config = dict(
    norm_place='pre',
    positions='rope',
    qk_norm=False,
    bias='all',
    parallel_block=False,
    init_std_qkv=0.0237,
    init_std_down=0.0,
    beta2=0.98,
    grad_clip=1.0,
    schedule='cos',
    batch_tokens=32768,
    doc_mask=False,
)
Each number is 200 + 30 x the weight over its row's rms, rounded and kept within 0 to 999. Layers, rows and columns count from 0. The size before them is the row's rms in percent of the matrix's.

# up: layer 5 MLP up, 576x224, rms 0.0442, rows 487-526, columns 56-111
# down: layer 5 MLP down (transposed), 576x224, rms 0.0403, rows 487-526, columns 56-111
# gate: layer 5 MLP gate, 576x224, rms 0.0447, rows 488-527, columns 56-111
up487,098,223,139,257,231,178,221,213,177,185,206,181,217,171,208,175,174,231,180,186,243,174,210,168,216,192,195,193,190,165,206,221,184,194,231,194,255,178,235,218,212,177,214,171,179,180,235,199,177,239,217,216,217,192,188,170,200
down487,096,205,181,229,215,210,181,209,181,227,147,201,145,128,198,212,177,269,168,177,212,201,218,135,147,189,207,197,176,259,209,218,190,199,194,198,235,176,175,224,203,259,154,153,171,220,175,204,207,176,242,180,210,199,212,189,215
gate488,100,242,111,140,248,131,172,246,157,208,164,202,200,212,188,153,272,220,219,231,183,222,196,183,230,213,149,186,266,232,144,186,178,240,165,191,226,183,210,246,186,168,171,209,188,208,236,174,188,248,193,161,202,114,195,223,209
up488,097,193,218,145,248,205,151,227,270,170,195,191,178,218,178,214,276,173,198,225,203,261,223,198,188,223,160,184,140,224,191,233,201,208,196,196,180,202,204,199,212,185,152,143,192,189,193,230,241,192,209,188,192,176,185,216,147
down488,100,220,145,249,195,213,199,216,128,138,229,212,202,136,232,146,225,181,179,181,181,127,197,223,234,190,143,251,182,202,210,205,193,188,161,178,220,195,190,243,175,225,160,196,225,150,155,180,182,190,179,246,208,211,181,192,219
gate489,110,223,190,232,278,266,190,284,168,236,158,240,224,184,244,135,225,177,160,202,246,181,172,228,195,231,232,195,176,193,219,172,163,189,174,177,215,232,209,159,245,167,244,225,174,208,186,202,224,253,205,170,168,225,133,165,204
up489,101,168,205,177,198,147,194,186,236,163,211,210,174,227,182,243,199,185,238,172,175,216,181,212,228,186,175,189,240,229,206,184,212,197,161,172,182,223,213,230,167,168,185,215,213,265,210,195,202,182,186,174,137,159,188,213,202
down489,102,202,196,215,180,189,169,165,198,203,221,215,203,190,212,187,210,192,192,186,178,231,188,188,196,230,238,168,200,159,187,210,251,200,193,258,262,190,224,169,144,156,164,207,152,252,210,183,204,221,228,206,226,154,201,234,205
gate490,096,158,223,219,252,173,235,196,235,203,187,210,226,183,209,239,244,154,169,256,220,262,215,202,255,189,220,199,174,168,173,218,203,195,164,194,204,219,207,264,163,176,220,263,172,156,165,175,178,191,239,223,186,167,239,197,202
up490,109,176,162,213,259,205,223,196,201,173,222,196,240,197,214,213,211,207,110,204,219,163,201,218,226,177,213,218,153,190,198,233,193,219,222,238,191,177,138,172,213,182,206,179,175,191,207,177,172,157,252,199,193,145,217,155,162
down490,098,208,221,171,216,195,230,229,276,162,200,189,183,235,237,228,194,257,187,198,222,243,203,223,222,247,206,202,244,173,176,203,214,183,204,159,203,205,167,204,249,183,219,203,194,211,222,260,209,160,210,222,178,172,185,182,202
gate491,101,204,174,129,189,201,226,200,202,201,163,190,193,209,237,111,194,208,233,204,233,264,199,195,198,171,197,185,232,198,207,235,170,218,170,135,187,203,172,197,143,155,201,220,194,221,196,221,215,189,238,207,197,169,217,163,196
up491,105,198,231,193,187,132,253,212,161,202,224,172,211,215,196,188,98,220,247,212,203,224,191,212,228,203,223,251,199,166,199,207,171,245,210,197,184,213,147,185,183,182,195,133,199,192,202,212,137,248,219,204,212,232,206,204,206
down491,105,164,228,189,197,170,190,200,150,239,202,152,193,216,183,263,247,156,154,204,176,153,221,218,208,128,253,209,199,213,164,177,169,215,220,202,200,258,204,211,144,212,222,185,192,184,219,185,205,191,181,187,228,203,185,213,156
gate492,102,189,203,148,221,200,185,212,189,205,237,246,266,217,209,210,243,185,242,168,252,237,217,228,215,188,160,198,239,207,173,170,193,152,157,227,218,216,172,222,208,204,218,242,232,235,189,213,204,180,186,162,182,183,188,246,169
up492,103,201,196,152,173,205,212,180,180,175,264,156,197,155,180,182,249,208,186,169,247,183,219,222,215,187,182,267,211,197,191,169,175,177,162,237,235,200,186,277,172,169,147,223,224,206,173,204,226,205,164,229,229,170,208,215,152
down492,101,225,195,187,193,179,170,225,192,219,186,186,158,159,170,241,176,192,245,176,188,225,160,232,195,251,199,226,193,145,154,183,197,190,189,227,221,233,145,202,172,202,168,202,222,181,163,135,206,192,182,187,206,190,215,215,185
gate493,101,191,210,186,213,208,202,214,206,227,236,183,195,213,267,209,209,210,208,281,168,237,237,163,210,185,180,175,197,159,175,163,219,212,181,184,260,220,251,201,266,238,195,182,240,195,134,212,261,243,194,212,174,221,156,253,235
up493,100,181,214,231,198,211,195,147,213,197,189,207,172,208,213,194,214,224,199,199,149,211,235,196,184,179,200,223,225,194,206,248,215,225,214,191,233,130,171,153,229,206,147,179,249,183,161,177,203,164,176,163,142,246,209,220,128
down493,099,202,211,138,154,269,186,228,239,147,201,208,220,191,200,147,206,202,152,165,180,238,213,165,208,184,206,175,224,175,195,166,145,246,182,268,233,177,285,179,233,143,193,207,139,206,214,225,171,215,199,137,221,206,240,181,223
gate494,098,209,195,239,182,281,236,195,176,195,144,171,280,182,170,159,205,229,224,181,174,200,206,218,190,220,189,237,174,209,208,153,199,159,204,218,252,220,224,211,175,203,171,204,204,260,162,193,205,151,194,220,183,170,241,191,138
up494,098,181,208,173,195,190,200,171,215,195,213,184,241,204,229,209,186,174,201,187,189,183,283,194,162,229,229,176,202,196,193,177,190,197,202,201,201,190,217,215,203,217,213,219,206,198,254,237,197,215,201,237,195,175,222,182,211
down494,094,176,175,229,189,190,170,241,198,171,183,138,224,144,256,213,156,181,201,249,216,188,203,137,182,219,245,221,152,179,204,234,155,229,174,211,188,202,158,188,203,185,225,208,208,190,221,184,221,213,229,182,192,211,174,197,230
gate495,095,214,223,170,220,232,211,222,208,189,207,157,173,187,212,182,197,188,214,190,191,254,241,173,193,229,179,169,204,205,164,226,133,247,206,169,165,201,163,165,205,142,208,253,204,227,208,252,205,213,170,217,225,160,242,205,195
up495,099,196,201,203,189,165,220,210,151,210,234,248,193,135,231,138,246,170,195,256,189,182,208,246,170,182,182,172,203,159,198,184,223,205,191,246,157,171,177,214,121,236,238,228,199,179,223,194,203,195,184,241,150,210,176,200,163
down495,093,273,265,174,204,190,214,249,251,189,204,147,205,218,226,155,146,266,149,182,209,256,239,260,221,184,190,188,163,181,202,207,199,233,177,175,216,173,219,214,236,175,176,220,142,149,231,179,192,252,188,201,193,169,160,227,240
gate496,106,193,221,143,256,176,187,189,200,178,237,209,190,250,156,224,253,182,258,188,239,212,202,267,164,199,164,215,218,207,207,215,147,207,233,187,194,217,170,195,220,223,228,206,167,258,239,203,212,207,183,157,202,188,137,177,179
up496,106,228,193,157,192,206,260,234,202,210,201,248,155,218,216,202,223,231,183,201,204,206,225,200,298,201,175,218,213,228,235,191,182,205,200,235,172,203,163,182,220,172,247,200,206,163,229,212,190,241,189,190,261,234,279,179,164
down496,105,207,204,201,181,242,203,199,214,203,204,213,202,190,210,191,226,179,224,207,161,218,227,156,213,174,175,196,279,176,193,180,199,176,187,131,180,142,191,175,148,158,217,140,136,237,230,197,152,196,204,211,220,186,179,214,198
gate497,100,237,192,179,173,173,243,188,230,197,181,209,211,195,154,189,212,213,223,205,160,203,237,205,238,238,135,176,236,255,195,206,210,221,188,165,184,177,132,169,182,205,199,220,212,156,163,182,181,225,199,206,187,197,171,170,198
up497,100,231,180,169,228,181,262,274,231,244,189,210,156,209,195,168,168,271,207,191,183,179,202,184,226,239,163,152,209,154,213,216,221,251,187,222,211,153,168,126,216,201,192,206,169,210,213,206,217,191,206,234,211,225,192,219,170
down497,101,186,220,174,211,236,203,225,210,188,122,217,204,150,172,220,201,218,207,176,178,237,229,155,179,279,238,160,240,203,210,199,188,193,258,194,207,202,197,207,208,214,232,205,197,180,211,188,185,208,177,202,185,166,140,235,201
gate498,093,209,240,230,229,163,209,191,172,239,198,230,232,170,226,232,198,193,216,153,209,184,188,107,210,248,209,229,172,220,202,175,195,245,232,174,236,157,229,201,218,209,230,218,181,209,205,244,220,217,171,228,201,260,205,190,208
up498,098,201,210,194,201,225,207,213,192,197,200,191,172,199,207,212,191,198,174,187,217,164,213,111,210,185,184,208,214,146,212,190,217,178,147,221,242,210,204,268,191,172,225,208,119,196,128,232,202,161,147,213,260,116,249,185,273
down498,100,189,276,202,175,228,165,228,263,188,191,198,201,190,138,202,200,210,200,200,181,271,184,195,182,220,215,164,153,189,273,144,205,187,203,245,233,189,192,234,193,174,152,205,228,259,227,236,207,186,148,231,157,195,168,233,221
gate499,093,207,217,203,152,216,109,214,227,215,247,172,228,226,184,221,186,255,190,243,235,207,221,246,201,211,198,211,189,190,237,193,174,208,218,255,170,177,182,175,169,200,212,212,237,202,129,146,203,191,173,184,173,156,183,165,148
up499,100,211,206,196,224,207,247,117,251,193,215,224,207,233,174,190,163,202,218,199,194,180,187,205,225,203,205,219,220,192,210,211,229,210,234,165,222,158,231,181,175,158,181,218,236,210,164,68,158,214,184,206,149,134,198,164,211
down499,106,189,181,200,230,208,234,183,276,168,195,198,191,205,225,214,260,177,252,206,196,199,232,201,222,213,226,192,254,232,241,204,191,223,163,213,214,206,220,189,182,217,200,224,188,196,209,178,211,157,227,212,154,184,197,171,208
gate500,099,232,225,206,217,246,252,150,204,235,176,199,205,210,140,205,239,202,151,140,228,315,241,167,186,206,249,186,166,220,189,197,148,217,194,242,214,199,170,208,152,160,211,238,159,202,240,200,205,229,237,252,211,215,207,192,196
up500,107,196,229,211,230,244,175,179,199,218,239,215,204,206,186,225,179,203,191,181,224,226,162,207,201,241,207,227,252,230,177,219,239,196,172,173,217,229,125,241,220,157,172,192,171,281,185,165,221,217,241,210,192,186,195,207,177
down500,106,173,186,177,199,268,187,180,208,134,195,194,212,183,201,229,260,177,154,174,177,186,165,177,227,165,197,188,188,236,172,215,206,252,194,186,173,243,207,214,222,183,161,222,164,225,192,217,197,227,245,191,134,200,263,167,205
gate501,103,163,240,184,203,239,163,192,202,191,179,256,217,252,174,190,210,211,188,188,185,239,190,204,221,224,205,215,255,200,217,183,182,241,205,184,234,192,201,254,202,199,233,234,183,197,186,258,249,218,147,197,217,202,200,167,162
up501,100,201,175,219,175,204,150,193,146,207,204,199,240,197,211,247,171,197,186,245,199,176,178,179,168,200,181,152,173,192,176,157,200,208,186,189,226,172,164,183,167,207,188,207,160,124,203,154,184,175,202,205,212,204,225,277,189
down501,102,160,187,154,197,241,191,220,182,209,192,237,207,202,264,148,181,235,229,143,215,200,209,185,147,206,191,186,188,185,214,214,189,186,169,218,236,195,183,197,216,184,171,192,173,216,189,214,180,160,200,189,191,233,173,206,252
gate502,098,181,251,167,201,230,216,225,230,186,219,156,226,203,167,226,226,194,187,198,220,222,225,210,191,185,208,207,191,140,202,170,175,210,215,217,239,156,222,225,203,223,171,230,271,153,170,200,167,216,174,191,203,191,205,185,208
up502,095,214,201,186,166,153,176,224,189,139,204,171,199,253,169,162,253,183,216,216,195,171,221,198,207,172,224,178,207,184,242,233,103,180,206,215,213,198,252,229,176,220,245,206,196,152,220,180,181,204,232,205,175,191,171,227,209
down502,099,234,195,195,200,196,262,245,148,248,200,214,166,183,208,196,233,236,187,208,140,218,238,170,177,196,178,256,153,176,181,129,148,225,201,161,161,186,183,205,201,152,162,235,180,202,197,187,214,194,191,238,205,165,205,216,209
gate503,108,186,257,223,151,176,180,225,239,192,211,166,205,222,284,211,186,222,185,248,220,259,171,206,244,191,243,225,186,151,211,191,255,216,193,210,152,192,171,147,237,197,159,252,206,258,157,208,182,217,206,253,141,230,217,233,197
up503,111,208,253,168,212,178,159,197,223,214,184,186,205,186,176,215,189,259,198,228,212,260,209,194,200,232,234,218,230,225,226,219,171,175,199,196,186,215,198,155,261,211,230,211,224,209,215,202,178,187,173,256,238,249,240,182,275
down503,106,180,232,152,236,199,222,212,225,197,200,219,186,266,136,206,189,163,184,189,172,250,175,187,215,207,200,205,183,232,169,204,209,201,224,201,162,164,258,190,203,193,179,259,204,213,239,184,167,207,193,200,194,214,219,246,151
gate504,099,271,238,146,233,191,207,222,229,183,212,165,202,161,195,235,214,188,188,215,227,190,229,210,200,197,175,213,195,164,209,185,170,106,229,168,229,243,186,214,233,168,159,254,168,204,236,163,223,162,209,217,236,196,214,218,218
up504,097,226,227,204,181,202,222,235,155,178,185,204,189,234,202,211,218,233,122,227,205,230,248,173,199,202,163,194,117,243,186,193,190,199,188,270,214,222,210,163,266,162,190,186,257,223,219,168,163,236,239,188,235,188,199,212,175
down504,100,214,187,202,239,185,164,176,218,224,275,135,255,183,226,168,235,172,185,152,197,196,161,194,144,213,207,195,228,219,212,240,203,169,148,168,239,228,204,227,224,230,229,211,170,166,180,239,238,204,192,195,195,189,215,220,204
gate505,103,215,206,165,192,173,246,216,180,172,178,154,194,208,191,211,233,158,185,176,176,197,243,211,256,227,162,160,193,208,188,217,216,187,167,210,258,243,236,234,191,210,187,210,195,208,174,241,236,138,193,239,210,204,197,137,180
up505,104,255,228,214,171,187,164,211,185,165,154,214,156,139,198,219,230,254,228,203,179,226,214,242,192,239,241,217,240,190,192,185,167,252,197,199,207,183,191,164,132,205,178,226,185,232,225,214,167,243,239,206,205,188,209,200,185
down505,105,183,227,223,236,219,220,174,234,219,173,176,229,222,190,164,209,182,253,206,245,151,141,162,159,181,176,183,231,271,221,163,168,182,210,217,190,200,152,202,204,238,206,209,221,168,183,197,214,122,216,238,256,162,159,175,230
gate506,095,233,210,170,183,168,192,190,175,224,239,206,182,217,204,207,208,175,204,217,218,231,184,213,189,147,206,195,224,189,170,240,157,211,194,228,139,116,180,225,184,246,245,183,222,163,210,148,189,188,197,150,217,181,179,187,191
up506,102,250,230,176,195,210,216,198,214,153,183,175,231,228,253,209,181,196,165,215,184,220,183,201,220,246,177,165,152,150,217,271,208,201,139,213,188,264,227,200,228,225,190,222,192,222,191,194,191,110,183,210,209,231,175,178,205
down506,104,237,174,184,227,188,225,183,202,198,229,231,239,210,230,180,211,208,206,247,258,188,207,198,195,179,157,166,169,186,196,226,195,207,178,197,198,180,162,177,273,141,213,236,179,205,179,172,264,177,130,168,204,188,163,188,208
gate507,098,217,197,147,213,196,188,200,219,240,207,211,203,190,217,205,210,236,171,200,194,252,190,221,179,234,193,191,250,203,182,160,167,230,219,233,203,187,213,157,187,208,215,195,127,224,225,221,171,198,128,192,266,209,201,191,138
up507,102,176,219,159,192,192,195,216,233,188,182,213,160,196,210,188,239,161,230,180,213,217,223,195,264,161,202,185,192,147,177,146,182,257,160,210,216,189,189,195,246,218,127,181,255,237,149,160,247,156,267,169,201,154,228,207,159
down507,099,147,218,213,229,209,151,227,205,184,162,243,161,244,173,235,241,189,240,145,259,200,241,263,187,234,194,178,176,159,198,204,203,203,210,257,208,261,213,228,202,206,191,212,182,203,192,210,190,178,213,199,162,252,259,241,227
gate508,099,185,226,174,188,200,226,232,200,187,218,201,187,222,198,187,212,213,198,144,268,202,224,186,186,201,234,275,236,185,169,211,178,180,190,164,198,161,238,145,193,214,183,155,242,126,219,209,132,224,205,190,212,229,194,234,192
up508,100,218,208,158,185,204,197,232,252,180,171,182,201,223,203,214,227,164,202,221,174,216,280,182,176,200,174,173,170,189,186,221,254,170,216,179,218,184,146,169,220,189,230,235,193,208,174,226,219,196,193,199,178,191,213,258,169
down508,104,195,232,195,191,219,254,200,170,224,221,194,215,237,228,206,228,173,199,234,297,199,206,223,232,222,207,213,236,207,128,158,216,254,183,189,223,217,224,244,184,235,196,171,199,222,176,223,199,215,205,193,215,165,220,203,185
gate509,097,226,236,201,191,159,203,173,138,169,201,189,196,203,176,188,191,192,177,216,191,244,177,220,227,165,216,191,180,173,268,252,311,177,171,237,146,172,238,228,197,246,225,218,238,233,169,225,242,205,177,220,212,188,191,244,214
up509,103,204,213,213,171,205,161,191,171,234,178,183,176,170,203,177,179,201,154,225,195,207,203,244,196,234,187,232,189,174,259,170,223,187,175,253,211,157,230,213,205,197,200,210,224,246,235,197,209,160,148,230,172,164,198,187,219
down509,093,193,256,178,188,208,209,179,169,230,211,230,209,183,168,168,167,165,212,214,181,212,195,205,233,230,222,227,241,245,153,150,198,252,238,206,185,221,176,182,199,163,159,143,194,166,232,188,175,191,185,199,205,183,194,170,233
gate510,092,194,171,166,188,197,199,175,241,231,170,205,211,163,236,209,201,198,193,228,244,217,205,197,158,234,179,203,233,201,193,210,185,205,191,189,244,127,139,244,178,163,164,190,239,187,184,199,218,240,140,236,219,152,252,212,196
up510,091,220,202,177,213,180,155,193,182,177,204,223,249,249,221,222,216,195,245,235,212,262,221,192,185,246,220,175,135,195,209,259,181,161,233,214,193,159,199,250,156,218,200,213,159,177,161,206,226,182,192,113,150,207,186,204,175
down510,093,234,207,209,193,231,172,182,240,227,212,180,240,143,168,220,229,223,218,222,158,245,213,159,166,230,229,197,203,203,181,182,177,183,240,204,213,210,187,215,141,144,208,167,216,208,224,219,182,221,171,312,167,186,178,140,240
gate511,096,199,198,192,213,178,189,215,185,209,203,152,234,183,219,175,252,172,237,151,167,195,160,198,153,201,187,193,192,185,195,241,187,184,179,167,120,174,208,278,246,197,233,216,232,238,279,199,224,183,220,220,194,222,163,208,203
up511,102,199,173,172,209,139,164,213,222,173,236,167,170,162,193,218,231,164,259,162,211,189,213,193,203,243,284,242,151,150,168,231,147,206,255,200,186,197,204,223,217,193,205,201,178,148,222,173,188,232,160,249,209,248,231,181,242
down511,103,177,160,248,180,190,214,167,172,217,178,222,141,197,195,241,166,173,185,205,223,144,221,172,224,195,239,200,216,231,257,200,190,244,222,252,203,219,190,179,192,225,158,182,192,209,127,133,189,186,219,127,246,185,223,213,195
gate512,099,251,191,210,207,153,191,211,203,236,198,229,156,191,133,161,188,192,176,156,219,234,182,173,241,211,248,155,198,195,202,160,207,223,151,229,245,224,185,217,193,151,201,227,181,190,187,211,221,210,240,186,207,207,187,232,192
up512,097,218,155,256,172,175,231,178,161,238,195,264,134,176,156,185,199,175,214,170,205,166,202,215,223,165,297,217,163,215,178,190,262,229,164,179,212,201,174,213,197,191,192,163,180,164,236,219,212,237,196,246,218,219,177,219,177
down512,095,214,178,239,203,197,182,208,225,210,173,220,248,184,235,166,185,213,188,181,208,220,154,201,159,171,159,254,193,261,194,194,200,202,339,162,175,215,179,167,204,235,186,188,221,187,179,248,209,197,157,245,243,214,195,173,218
gate513,104,207,232,230,207,212,134,215,151,209,146,195,211,228,218,209,233,190,167,179,229,224,237,168,205,179,212,205,118,225,227,166,176,145,151,201,161,174,238,213,201,211,194,195,137,190,240,251,208,210,182,240,274,213,230,211,208
up513,100,209,225,168,251,233,210,186,221,188,189,234,197,215,197,203,163,196,209,191,248,206,229,180,175,209,222,186,187,169,199,220,156,190,184,200,242,197,226,187,201,159,183,212,179,185,203,135,260,230,172,168,199,171,177,189,199
down513,102,167,142,192,216,151,236,179,183,229,262,216,212,245,210,255,154,209,156,254,220,265,163,223,138,218,197,216,186,195,239,154,161,232,189,185,224,215,179,160,190,159,198,193,269,176,183,186,189,111,207,161,200,202,221,214,185
gate514,104,202,213,228,227,164,176,214,208,215,200,218,200,258,199,200,220,150,254,181,265,217,146,189,148,226,222,164,213,160,200,182,114,184,236,163,170,188,243,177,264,159,193,229,224,186,177,192,200,178,184,220,198,225,181,237,210
up514,108,202,179,192,207,246,230,189,255,249,178,213,200,200,206,196,192,214,209,179,209,227,200,133,143,203,195,197,196,206,235,137,208,171,235,176,225,221,163,221,173,225,189,209,191,161,198,235,166,181,214,213,215,243,192,256,253
down514,110,170,190,211,179,162,190,169,172,156,189,206,178,225,222,182,194,172,181,205,211,199,182,191,201,199,198,199,221,181,167,184,181,201,175,183,188,227,174,170,185,211,201,192,202,234,216,216,263,204,185,235,206,147,242,192,162
gate515,094,246,231,246,207,201,197,186,212,151,207,170,216,207,165,244,161,177,185,235,253,186,204,149,133,230,181,151,208,209,257,230,194,163,230,231,220,204,226,183,164,204,202,209,194,170,153,171,226,180,210,263,220,226,248,153,273
up515,093,234,246,184,152,202,214,231,219,236,226,164,184,189,196,187,220,200,186,220,172,274,201,223,190,139,157,188,208,200,190,213,240,197,173,257,168,273,199,261,261,179,203,213,249,192,189,215,182,152,236,236,213,180,208,179,188
down515,091,262,255,182,195,168,173,159,204,216,154,185,161,193,169,187,178,236,252,208,200,191,176,222,164,194,266,195,207,235,252,215,171,173,210,185,211,154,204,200,173,239,206,162,166,228,226,160,216,219,164,191,264,242,166,193,163
gate516,099,123,188,218,198,276,217,211,170,219,210,251,192,239,176,132,209,224,211,200,226,163,209,236,178,187,232,217,156,158,204,180,199,183,236,270,242,181,192,215,252,194,180,186,151,161,255,193,140,206,178,160,189,185,187,164,192
up516,102,178,194,215,184,180,189,171,222,186,202,234,183,214,184,167,141,242,204,180,227,160,199,171,212,213,250,226,201,221,204,209,189,181,239,248,214,171,205,205,228,173,171,165,235,184,197,221,164,223,198,228,241,251,197,203,224
down516,101,196,219,178,201,187,202,215,157,220,149,179,191,248,233,190,225,186,177,243,201,202,181,232,174,176,239,220,199,144,225,301,199,185,224,176,213,146,152,149,192,237,202,207,175,163,281,216,213,210,207,213,162,209,154,233,141
gate517,096,229,187,236,162,189,153,189,196,205,199,160,233,159,195,175,220,166,224,153,211,185,237,209,158,168,196,194,173,171,240,216,250,216,146,191,223,193,191,281,204,204,190,193,209,216,209,195,199,252,209,238,202,215,206,188,218
up517,091,233,216,202,212,204,169,200,214,179,186,200,215,240,236,195,161,217,197,132,244,195,213,222,203,235,214,194,178,160,196,234,204,184,198,221,232,152,276,184,163,204,182,189,172,155,210,213,173,231,182,224,231,199,207,205,224
down517,091,168,231,174,202,199,205,219,227,197,200,186,237,222,202,268,184,161,200,242,179,259,212,197,160,209,181,240,221,217,186,153,171,196,254,208,216,187,115,214,132,203,258,181,180,185,212,198,180,212,203,164,195,168,224,176,187
gate518,102,241,204,246,197,235,144,205,200,156,215,215,229,230,192,202,245,220,173,205,196,170,158,303,207,166,204,198,165,166,175,181,232,202,180,238,160,194,229,229,178,215,218,224,115,213,191,249,214,183,176,185,211,186,188,220,210
up518,099,192,204,140,252,246,222,186,204,219,219,209,204,244,164,218,191,213,169,161,208,228,253,234,176,178,198,223,196,214,218,212,239,195,223,171,194,272,184,192,177,155,181,224,170,168,237,168,229,156,191,171,161,179,173,245,170
down518,102,254,238,242,219,209,230,197,233,107,208,142,131,173,222,196,218,208,173,137,188,218,278,216,172,228,163,202,209,202,180,186,184,166,144,190,227,195,174,171,230,181,172,200,224,242,271,174,181,232,146,176,188,228,222,194,140
gate519,096,184,225,147,266,237,258,227,196,179,190,244,248,168,233,156,197,171,187,147,229,232,254,223,209,172,168,242,183,165,169,176,206,220,111,251,189,175,246,202,200,254,261,226,181,243,233,173,233,207,213,183,178,222,144,167,187
up519,094,156,197,175,200,185,180,168,193,212,209,221,217,216,141,193,175,271,187,205,158,207,189,183,222,187,204,185,212,218,116,187,163,233,242,159,223,191,197,133,200,192,216,168,227,184,195,256,159,222,167,233,187,190,187,169,214
down519,096,171,255,212,173,195,168,153,187,185,209,224,176,227,208,174,218,179,196,142,244,181,139,179,214,216,266,226,158,208,189,254,208,217,191,197,231,219,193,204,182,201,255,190,198,230,222,170,221,195,210,224,227,225,167,184,188
gate520,102,172,228,162,226,219,167,153,141,169,231,207,251,196,222,200,218,236,170,209,218,212,212,231,205,238,175,241,201,207,203,243,146,181,223,256,177,220,240,178,194,223,227,200,254,225,223,212,159,239,187,201,155,206,198,188,212
up520,099,204,275,223,166,168,186,227,192,218,201,200,244,203,191,241,139,178,289,211,140,158,221,173,220,281,169,151,202,260,208,233,182,208,133,243,188,186,226,193,250,170,189,165,169,255,209,181,230,238,217,182,202,164,191,224,167
down520,100,202,203,200,200,191,177,213,221,181,141,160,159,164,239,228,233,143,201,198,206,202,225,247,187,214,176,169,187,191,185,191,234,170,188,179,182,218,216,182,176,157,194,218,175,166,163,158,216,248,205,280,197,171,227,185,212
gate521,097,198,153,216,236,263,191,190,158,209,154,195,196,212,210,212,215,166,171,119,191,196,228,188,145,208,227,205,216,224,254,221,173,138,200,202,200,214,170,227,219,154,222,196,219,214,237,156,187,205,169,202,195,162,222,165,191
up521,098,227,224,289,198,171,133,216,211,192,189,207,180,177,229,189,219,265,232,190,224,170,235,192,237,184,222,194,201,211,175,218,199,187,182,225,246,255,186,208,192,196,175,210,210,198,190,186,155,184,216,224,201,225,176,202,132
down521,096,225,197,176,231,173,175,241,225,248,195,203,240,219,224,211,161,188,202,248,213,203,156,252,194,204,179,183,185,170,236,206,206,207,213,146,263,178,210,231,225,179,184,218,204,176,229,221,238,195,213,223,233,172,204,202,203
gate522,091,183,192,241,196,205,208,161,187,250,150,224,225,183,219,193,157,192,164,195,214,232,156,143,188,140,193,156,210,194,184,217,229,182,209,150,148,159,143,194,226,174,200,203,202,150,207,192,158,241,208,203,254,178,263,138,170
up522,090,240,196,232,208,234,152,198,188,197,199,206,179,212,238,193,146,175,183,179,247,203,197,242,185,164,208,211,198,178,181,209,181,203,208,222,182,196,132,159,144,155,202,240,191,147,152,219,202,225,200,224,195,218,201,268,121
down522,095,219,182,176,175,197,203,225,134,150,191,186,256,197,181,217,264,217,217,187,183,131,171,263,221,177,188,187,224,237,189,203,191,197,203,176,202,226,238,180,199,177,225,201,147,194,199,256,217,156,209,184,230,188,230,160,192
gate523,093,167,191,174,239,257,188,174,224,197,199,192,195,193,194,219,174,187,218,243,154,235,162,189,228,186,141,200,199,214,172,211,170,149,173,279,167,224,158,228,189,211,162,174,173,204,209,234,210,170,175,136,229,167,229,223,184
up523,099,196,196,181,207,175,207,225,136,210,181,191,240,174,199,172,183,250,188,215,183,238,169,168,183,191,165,179,185,193,178,174,201,166,198,217,206,200,209,234,246,241,204,198,151,225,224,199,247,211,166,180,224,203,184,203,222
down523,100,205,187,155,186,174,223,226,168,198,219,221,195,165,237,205,170,213,163,182,172,236,203,191,242,210,187,211,210,172,205,179,138,176,170,169,184,202,152,205,221,204,224,156,190,221,190,206,180,251,179,189,221,214,179,187,175
gate524,107,189,201,233,242,230,183,185,161,202,225,186,196,196,187,204,212,182,144,185,211,248,228,223,228,212,193,190,133,221,190,183,214,198,170,195,262,172,195,231,239,200,239,233,123,166,184,246,233,226,262,208,218,260,190,165,221
up524,100,224,199,200,147,232,150,154,143,197,159,241,226,165,203,201,177,237,185,204,221,269,204,231,238,191,168,199,217,166,209,194,211,217,146,219,184,211,135,261,209,271,164,225,181,202,141,239,163,216,154,147,198,215,248,194,211
down524,102,227,198,213,195,232,137,196,170,218,147,177,172,209,189,212,231,177,197,214,191,220,175,140,152,202,276,143,220,203,220,198,191,171,217,186,175,288,176,197,215,169,183,235,211,188,189,146,161,215,163,210,200,232,196,175,192
gate525,097,171,193,210,225,197,203,175,236,197,201,170,175,203,208,229,242,242,238,224,204,196,221,234,192,173,191,185,225,226,213,216,224,193,201,244,171,189,244,167,221,195,243,162,226,171,224,209,135,191,223,215,233,187,188,210,190
up525,098,176,192,232,172,186,157,244,216,203,230,207,241,225,222,242,197,225,180,165,213,203,231,175,242,203,199,246,139,189,272,266,156,155,204,163,187,143,223,183,178,257,165,247,183,244,199,217,191,147,179,148,201,164,198,236,216
down525,097,184,281,196,206,193,215,226,150,155,171,166,198,184,196,214,218,230,242,184,186,188,192,206,202,157,173,223,193,167,301,128,167,159,174,225,154,164,215,207,195,250,255,192,224,206,215,193,187,210,209,239,223,172,136,222,207
gate526,101,207,215,161,233,169,164,177,243,194,199,159,177,246,208,245,193,150,213,267,244,215,214,205,231,215,223,144,211,188,176,175,189,222,184,239,189,239,175,186,178,191,204,180,223,192,164,184,190,183,208,209,219,212,228,143,210
up526,094,233,167,196,147,187,217,172,203,203,183,195,179,226,208,208,227,291,222,182,189,241,201,211,264,189,240,176,226,203,214,213,207,193,239,201,192,112,175,197,174,202,194,193,250,244,190,172,229,188,219,209,267,283,204,199,206
down526,097,241,234,150,232,214,230,193,210,225,158,224,217,213,190,238,166,158,232,178,221,205,217,162,193,215,207,210,211,247,224,176,233,144,162,171,173,206,186,213,214,211,233,193,188,203,209,181,205,197,122,229,164,190,193,193,255
gate527,094,212,237,205,235,179,191,201,230,234,163,206,243,237,201,237,173,254,210,265,215,233,227,232,220,231,198,180,195,227,159,222,261,205,224,245,221,215,218,127,201,191,226,152,207,207,196,234,251,206,236,180,208,209,251,212,238